Part of a small language model's weights.
Architecture: LayerNorm before each block, rotary positions, biases, untied embeddings, attention and MLP in parallel, capped logits.
Training: 85M tokens, 5192 steps.
Each number is 500 + 25 x the weight over its row's rms, rounded and kept within 0 to 999. Layers, rows and columns count from 0. Numbers have three digits each. The size before them is the row's rms in percent of the matrix's.

# layer 2 attention key, 128x96, rms 0.115, rows 77-110, columns 0-95
122:505480537515521510528529454551461494479497535476494547469499503484457515539425490493534502483510507472530479489540489492497450535527528489489465507504535493486490506508484508520511496508549523525503504495467529473474489486468533440476502512481492490527493505487481508488511531507482549502
077:528510517481491506511480495500496512509479524498519538469504543485497471510495497513497523464474510545500503507459523488506517502492485490489522568536495532482507489540481463484492517519450504521520534509490534517448435469533487488513508428471484497471506484478518493470474484493504551458
084:524496565478505533506486519525506493507477496466497536483437498531515505519495455511510477478524479517485534483485479457506495521487467501434500530541506553489547502507470481489501539496483528518544537435518514506465515467505527525500516499484481494512503502493462471484513485489512490505
102:503457452476505498515484500518523490491502486490474482464503482511500499507462525522496564544485491495506498505502482503501512450528460521572530440437510526490500534491518499430477493545510497509498474531508493494521528522495525479511495521523490486472504517481501513529500500549514529492
097:487496494498491494511521530510513485484484474484481484534496484489522487527488505471507555508504489488522446465497488514525528458518494515552509485473515513515474505514464509470545455485550483481499451548492498491481528489490512481507551518494468447447506529504487549545483504503538472517
079:491493533504554482498538480494502493450516520526457497498549478501466515489500498479481517530469512497522462499459507514502479500531472532539492441514527471479521529504471517498463494523507452488493517518469509529507551510443492492510453513516498480541510501487497554498514538502472503494
073:479490483518567486501526510510529476479475474485493478499541495496487481525472513461478479552517508455513484504491476501479504522519502529512489476466533497485533496451523465507443498519501522513495522455503498456518542530492526495459496540563464463499477507502506495517481537508484529502
096:482490487530497490581537487499509443490489478475488484537509487504497512501484488477532481503489470507504470458507501512539456499477471521484519526436523484523533505493472483533500520465545481483513450516503531537483507521511541504459499529541481512519479488512523519526539485506504508524
070:457498515497506484468510498497489473492492481525527530506484476477514463495491483476458467492502519490475537516554477518451495538517519490463475523481515480530484519501517524486462516487517489501544536451494504487552545545474523516548500512537487478505527498483519488477507567465488501500
090:559448502505539469526506503509504496529469465458522494479516495513498510526463468517495489513508485469493469487546478494505495539487491556494478497513498517486545549460475492476491439498516507480490500498492501473531575484477533499509521494468496458497526521525495504516489551504510505507
072:529539489506470501513482482482452450534530517543485527520504478485501477507483529522489460477507532514511462468553484521499492490500545518470497519484484474497495473522479469494523455496550462464516486516492523555543504481490477499515501479507513526543497511494514509490465506508496433506
062:560514482500456453518494459481465496517531487495468481519568512478496491502479509527499506495490532507542427496502497520505480510520476514538545516513493469468480463491472485505528449526549475527486485517512483526494481477515484486473513469506514492501524512487525533531490519507528493526
079:504523500513550538484494492471508497505511526539471480483506523494493526483520507487490505499460521532499513508490490511509474472519498505484499485476498466448530488503515451525516533484456529473466537515500527533495493520479462544502480486516517548576459512483519517452498472524465465467
070:490491525505531538491472549500527515500512465470495495492444516493498514524503502462504533521503473477471500524510487496489504510490519459492484499479499515513467473484541506450537507459538553550521508528517468469509471545528503522481519542499461524470464511517475464515478454498516497518
070:477459464454516465523465484489504516495514537508500465465567480519499549495485481512541531490474492485489523527508456478517492497520475480513507477481510510477530515473497514497480498520523520476464475496510474467496498481529524489473513449482530525450537483488516526529548510529536517493
083:541516482554510501550512461495487518545505503471450476503485538511477471478500511487529434474510498496485461485483485508501486531482499525478521519516491472497506487499527490541505512477470503520460536506506509520496472520530477533451496532518512508534469488509513469471548463503449525509
076:462523512496486544516489504497547506461479529486504474488503474489522457482502505447519523513491531501523519503472509497492509458489485509551525518439515508501506516511524510529499509507484557474494478516473568474510468514456514476479537516541473463469464507484495515492517492539490532486
095:494521487498483472554503516494482478478523481491428440515479497506485510525481541518502500498558504529518435516470502512537505466515510463540535478504492492491471477510477505469527501501546506526482443518517483497484491492525501484447508531509497504497486482515495514491513456516524522537
078:488525538520531534478508537487513556447523494486491494480505531497499491519540481449486513509480519495507502547444508507477478516463542458482472519519480459510487449523493487486522490527520470536505493495496497517475475505495478524439486521510479480532505506538479488483490498502466541530
073:466486476501495481507535533498528506524456478508541480531484514506515528541529477506501571516483487517480517485522501511554539465509529477508493486481493526460521471468474452500519532475477553508497466521498495474468483482544513504484497478506497517477495490500529518510445485496508448482
107:500512538482511471458495490491507557507492518540529518530549495486522492497537465493492488509496515501478499493501523503491493503486488530464481522574493478515484498521490566531508455493530480466538467471490494492492521458467492489521526461477524465488551486520479483507470531485514465490
095:478540492519489446490503498507479518477539500546504524510549496469497467504529551493456466524509504479509454481536486524518482477523518529507500486478506467501483494516487552532502477467541456452513460498495494539481537519472478512511497512536509485527511514493520505515466540473526476507
103:498509533472520518517563538516516483468505473500476485505443494491451509515467510470484532477513530507495497529458479531495529516509521443477498486475516486520473476500528509437496516513521486533496527494507507522540493514480499498464476555525491475531487494502468518445504474482485526517
080:505532473468510518470476503499489470501507460492504517469481492448520475525503535516443477540501482532518510520560483482500526520484508498508531488456475551496502546495522482527473510471456564466507532517521493515489499542493482525515478520543485500461484512485533522506497515489498511479
071:514519484537468496509471536464513511567503487463545497516526509463506483462497481484529444479517504477488512492511504539512497554488504529469534529494500491504529504471509505515499484462525524486455463464502533462545494488502517500476552502517489477462510465483482481503500492535522469516
060:483499514525490517521498546502508545482479530528512453494554510478524511508518451489513537496465499509465513485473498505545504455516475548465501498518499513475546492495456490553513499497495559483486459461512515473444490454502521494461500488472512488521497473502500488525508501490523490498
087:512474500489441516504527511529544459444462497454488502513529466498533492529454490486536506523493485475535530492468503509496485496492453477538529520498480532547509522488515498475466528543528478535520483495496519497490498477475533479485524486515489469452533514499479513530536503505512525496
080:511501473520516488487501458526487461545481492522540549483492519490475505495500518525496501506450478512507492483520506515507505511497505557510492509471517499481506516508509448509493505469445479458498557546487505538493503520506468525575480485491492541518481514484530503483466515462465485458
085:524500486492512516530508508509499421538476475502459505498464478488495489529433503495495482513514493513495462483514488527521503516514477528493530500457522493476535518453493471454480481491515517552518521486530532523507524544482548552473494507554510485527490505490525495487498494502478530475
093:461531545466520532477528519510501455455496503558509516501458477502472497540505530496450507519523508535494542534490517520486501494521525459464482492498507489487485475509488483472475549496479477493539519503528492544505505512476475497506460515523504511553477483490506533448493510466476514506
077:510526515531499500504480424500492532511495529512484497546521521520502500466560525498525467484507499489496491444461494481505492489507506533485506505547506496506506453515497520577514534468492479468478483507534493502459501468518452490497535514483524518519473514499499472494492472498515441506
083:462487517498466501460496504497494563490547499498506504514506551521531502496513495513513487521490468483492517507512532474474508507466471486475484532552478525515470426479495496510493502497522525533536477496554449506438471495541497528495506472476516487502487547486504475536487502496522504510
082:464461454481470437525491442514529480508481488459510499486537517519524537473479504515533473486452481494500537477522489506485459482503496482523532512478482510546513528500541517501481502523487507495460497528463538498502497494489522479502514487489499557470541515501527511548516514479510526491
093:500508531491509519493456493490512534492526529479453487453490502548501510530506540489514528514499516498494517528437502497465515499497483452534478502528497522478445456513510475469512524520509533564491518508518472468466466480540494500478533518452487512485494519504495503482492464538510517518
# layer 2 attention query, 128x96, rms 0.119, rows 78-111, columns 0-95
074:525494511473460541510476531456504484492474475515515517470500502455503545490465509514474526509508491473511508492553442507489541506521460491504477448492530525493516510482508513548529491498514465491506448520492489465469516552510496514501519502541526472539497511516475517500483539453507492517
095:505505475485505497474467540492494473473484517514574538483491516519518518504464505519474541468486539452480499482474437538524543484537514511544463504470528517496474498504467481519491483515467467483502458507495498475514524512505493523526469482509554500482467495475508490504485516470529514489
095:465515496512528541507546461532502477518523524472514511519551505467485509466566505482496487504526507484508487508510535432502475487475503475488522538529475494502511491526523546495495501479507493515472528487544479490450498465517473515490510490468491513483501495531431491477524489491457485517
096:497484458488552494513499501494522481494555531496464497482513499510453518503508499487482452477536497522504524479514502481474457506517464510502576499499501488515535488526570530482505498461450505512473538472510532529519518489505499540499505480517481523495529505479484511488512472539453504477
075:473491462553445551489508558542535536533492486512452492525500484482519487480505488538487496501520453467490504487502510505511490470482526467493498505549494505529531506529515518446538476483497537517485488503519503486483462526486532499532512460472488479476509475516494466480502517512513530508
066:477514486531521519507511505557521484499491508456514508550496523482506508506532470523506510497505465527481417493481523468502472449539524496529501517508508493518526522544497515500472500473513540499514496463511449478480514473501484541532479501469449505481494517486493484480544468527515491465
103:483505484448544502504457502519520512548518486516483457496481518535496512471516476487463524490488506499504524522495541529532525496499496497524527509508474491497487510535559491468500504508465486489472459521471561485485533493531488522525494496474464511459491551496511548467508492515486502439
080:484522559525499498485512534526519478483459544457492512513509478532511474555505517546540515488472477520484488530475492472476492499481538538505444481509522511497466494508478479514487522493527534496493496508536440505533495481478486490507493493460522508483476508475468469543476499480542470503
097:469486489508496538508520484514496479512504506504504533484474516513503553500484460534461470486490504524454467483483475543554489452509506523478520492466484486524482527521534511458471550516483488548504497500509519471497535508541515534507484479490496507484533496529500511470487418524485502482
075:488477536505500462497497529447538545525516502496507481475471476505504460504557481517513457508466490571520498501468508498538481526478504488485486444505462470499490473480501484497488525501497492479496508513522501558492493522479520469503545521535492481492507498480509564521474531499476511524
062:506463505528487467528535514457506528529525487523480486500499466481479474488540483502478450522507451498488502503507521520519494488505485453506545443479450494540515504479548521493495511488510507498499497463500502503474484533481501473475517521536507494515543484546502548528504500536450518536
081:483470478473480483482486507512521538483465449502521485512481501460538513485492477497487498503477514517521483504524511512530512547473510472495457519521463488486523518485473527490529515497489457488500465510519518517442478502493505469511509454520510477485498495468518531501552555487572547471
072:511500467481569482505504439519475462464494527454558527500516475499484534483508523490530510499498504507512512513496484468494558524524532561483489559499521471478510499505486484510474515479501508482497508502507496512523519469485475515476503515521518533503510518446500459487522461508489467464
067:527512480489489522523560482543486524474545496503484503458499545501494522501482501487494501483507502503491469475492517507487488430453493474522489541451441516472467517473512534518518525494462461520510486529514515473494498488525468461489475525503490510538511470559505508491525479513511488480
084:498492489502480498490460499501485481536500450525491462532455518480530504469512463515494539548492536469513509510523529529542531543520488527490528497507496476502497490498520487503468512520502475499527457521444562484439489470490479516478482507481472492477488509485552535484502498508499532476
082:469516487458538519486484501566519477515505471469514466529498506461482503498497522477496502483558512489535483518537535454460480517488485499496509545492501512475549490486534522478543500495490449513478532515471508511516503503514477524490502497493478498488464499440483527521535515474527522460
086:522497453500495507532510471470507497539573509524471475521521490481479499491521491472479522510548481456546502507531548486501486482543474486524555521509502504471511457501498503502469439484516495501487526463482530538478472489498501490493520516475484522523518494500513534492525518520452472515
072:521464481484469497492470525513483502488487464501502505510495466481487479467477516510522505492512474446519498502516497521505562484525522520520478524550550464480529498483522457484497483465543538488536505526465487502528470530483549523520540501539490505501479452447506486483521505495504475470
073:509494476460536485512522449476481512472490513520503504507508512512476516535468481454453456482513494543506499483509472537501433508516452501496513501501505517492482547520492534539508457483475475501479474464516516516495518479545495508506494462503471497544542552521493495468532497518529497501
099:488467525544481487487509543511503515493505471535461501479471478507473495505437494522526483498459491492457489498474460532501500478465487497483489461491519487529494523488529479494536502523479512509508545504462474536561494560515526513503487532515504486538519477511526478538449480500505528502
100:485484557543490490500509542492505519505530515485433485546543478476486441493509486519507477494481474530506474521489526478479454505484509481507514455541499494529504490492526473484485505478489558498484522492505475538521470511488511497513516505472473506482521530515535505527509501548438498524
103:497492464511522506497473507500523488509468522457517513518522449508516459533526511521517525521527477495524500513495523484458527483511521527514495520510536493457512467508441490517493458485540533488500518498549479509496464496473505472483537490508500547476485462432478474492489529486543464508
096:466488553508495470487525486495497476493477522464513542538530509473513501529544517494468487495509506554523467476519539435483470536461519502486490493499521538498506511481469500531479514533502512496464463469540470498488491482483448475521504514470501549492498539496465503529495503506500475522
071:494484522492509486524507495514481473490515494519488475503450506502534466501485477456477486480498518536477470535463516523502483498527472510484506499439510496524508502472494508553485539501499461511522534520490511521522524500482484494474475569532471526507495511474546531558501452489482525446
064:492479461453470482512515519515496516512500463526461508511464545499501496479451473477477495474514510471527482489488507540501465499504470470514536527489473518485492543484509518531539468482437478497502497487456516501487483540545515514534486477546484495514512500514542526516506485482530533454
074:513502472444526507495472485500497483544499525507535465492514489559469475514543542477488493476523477483480496499506474480476512455482517450556553529474529536479500488510513509511519514499498494496504510511495490465537521527538515529533494499498503500473440460502440489483491507478509498505
077:478492529518503508485489499459508531489454480486486496482508508493531527498510467523481498514472533571471522497530469494514502525492493502446495439522490489525515520510503514488496529494513517494474447503537499473443559493491492494497506448491510475477547568519487512465490489514505515499
083:442483486467519503505493481519539485545495512463527494548486481515531488485563460526444534536501479506534492511486505482560495508509528499540492492487506495504512512537472514484459515514511488468479466489498512465458514463526453499500490471482491511471504509501500557494507517516506512527
111:512500512510475486488477536479525511502463497494511524533530472496523471539510512508512534494499475498537491504487496481463505504496548484507451505531532504463506485503443486513507462479546528489478504485532455505515459523468513472526533479483491485479483506478479491495479580483548472541
075:538486492511505472498464546475484508491530471559480468497475520473500490466449486493526512505462522474487508489492487533485497535538459467502504464512470477502495500470526502514503495506472487514550491508460534536488492518495490540499468519509477457483502496506577501493503540518506533462
094:563487516524483454500491477482469463437495520508497531498524477496463487467491526509533486489459496453490505530484482502471530499545555512544478482509508521540487541478502491492501497499505513493515504473439473484542507504483487495500510534530521519514480501544522481514497495503475466538
084:528542497471520535499518469503465507496501536493478479447489509520471512502487519485510495483490491510462527524532524513506520485468479480516526526476470508488481494509537527493514558531502485505507476551502491471528507496585473473490496482473529460485471517560459485474501486509478475488
092:559497464528499496503496499487473471437534486506536512511526498476487519494495533500554506492541513431536508515522474480468538489536523506518481546514505485495529484474493513503501480461540479500504515482478460497520491491475488511466489513525502486532487483482487452470553523467506481509
088:480534555520443509505509529516480484516448487471490510512535518473511492501482527480546477483510514501499485527502526460496450531458495477450498462515513533547533530486503524506521537507526505542500522515499451510496465505498514523484499487473534468477499488534457498530502495494463505496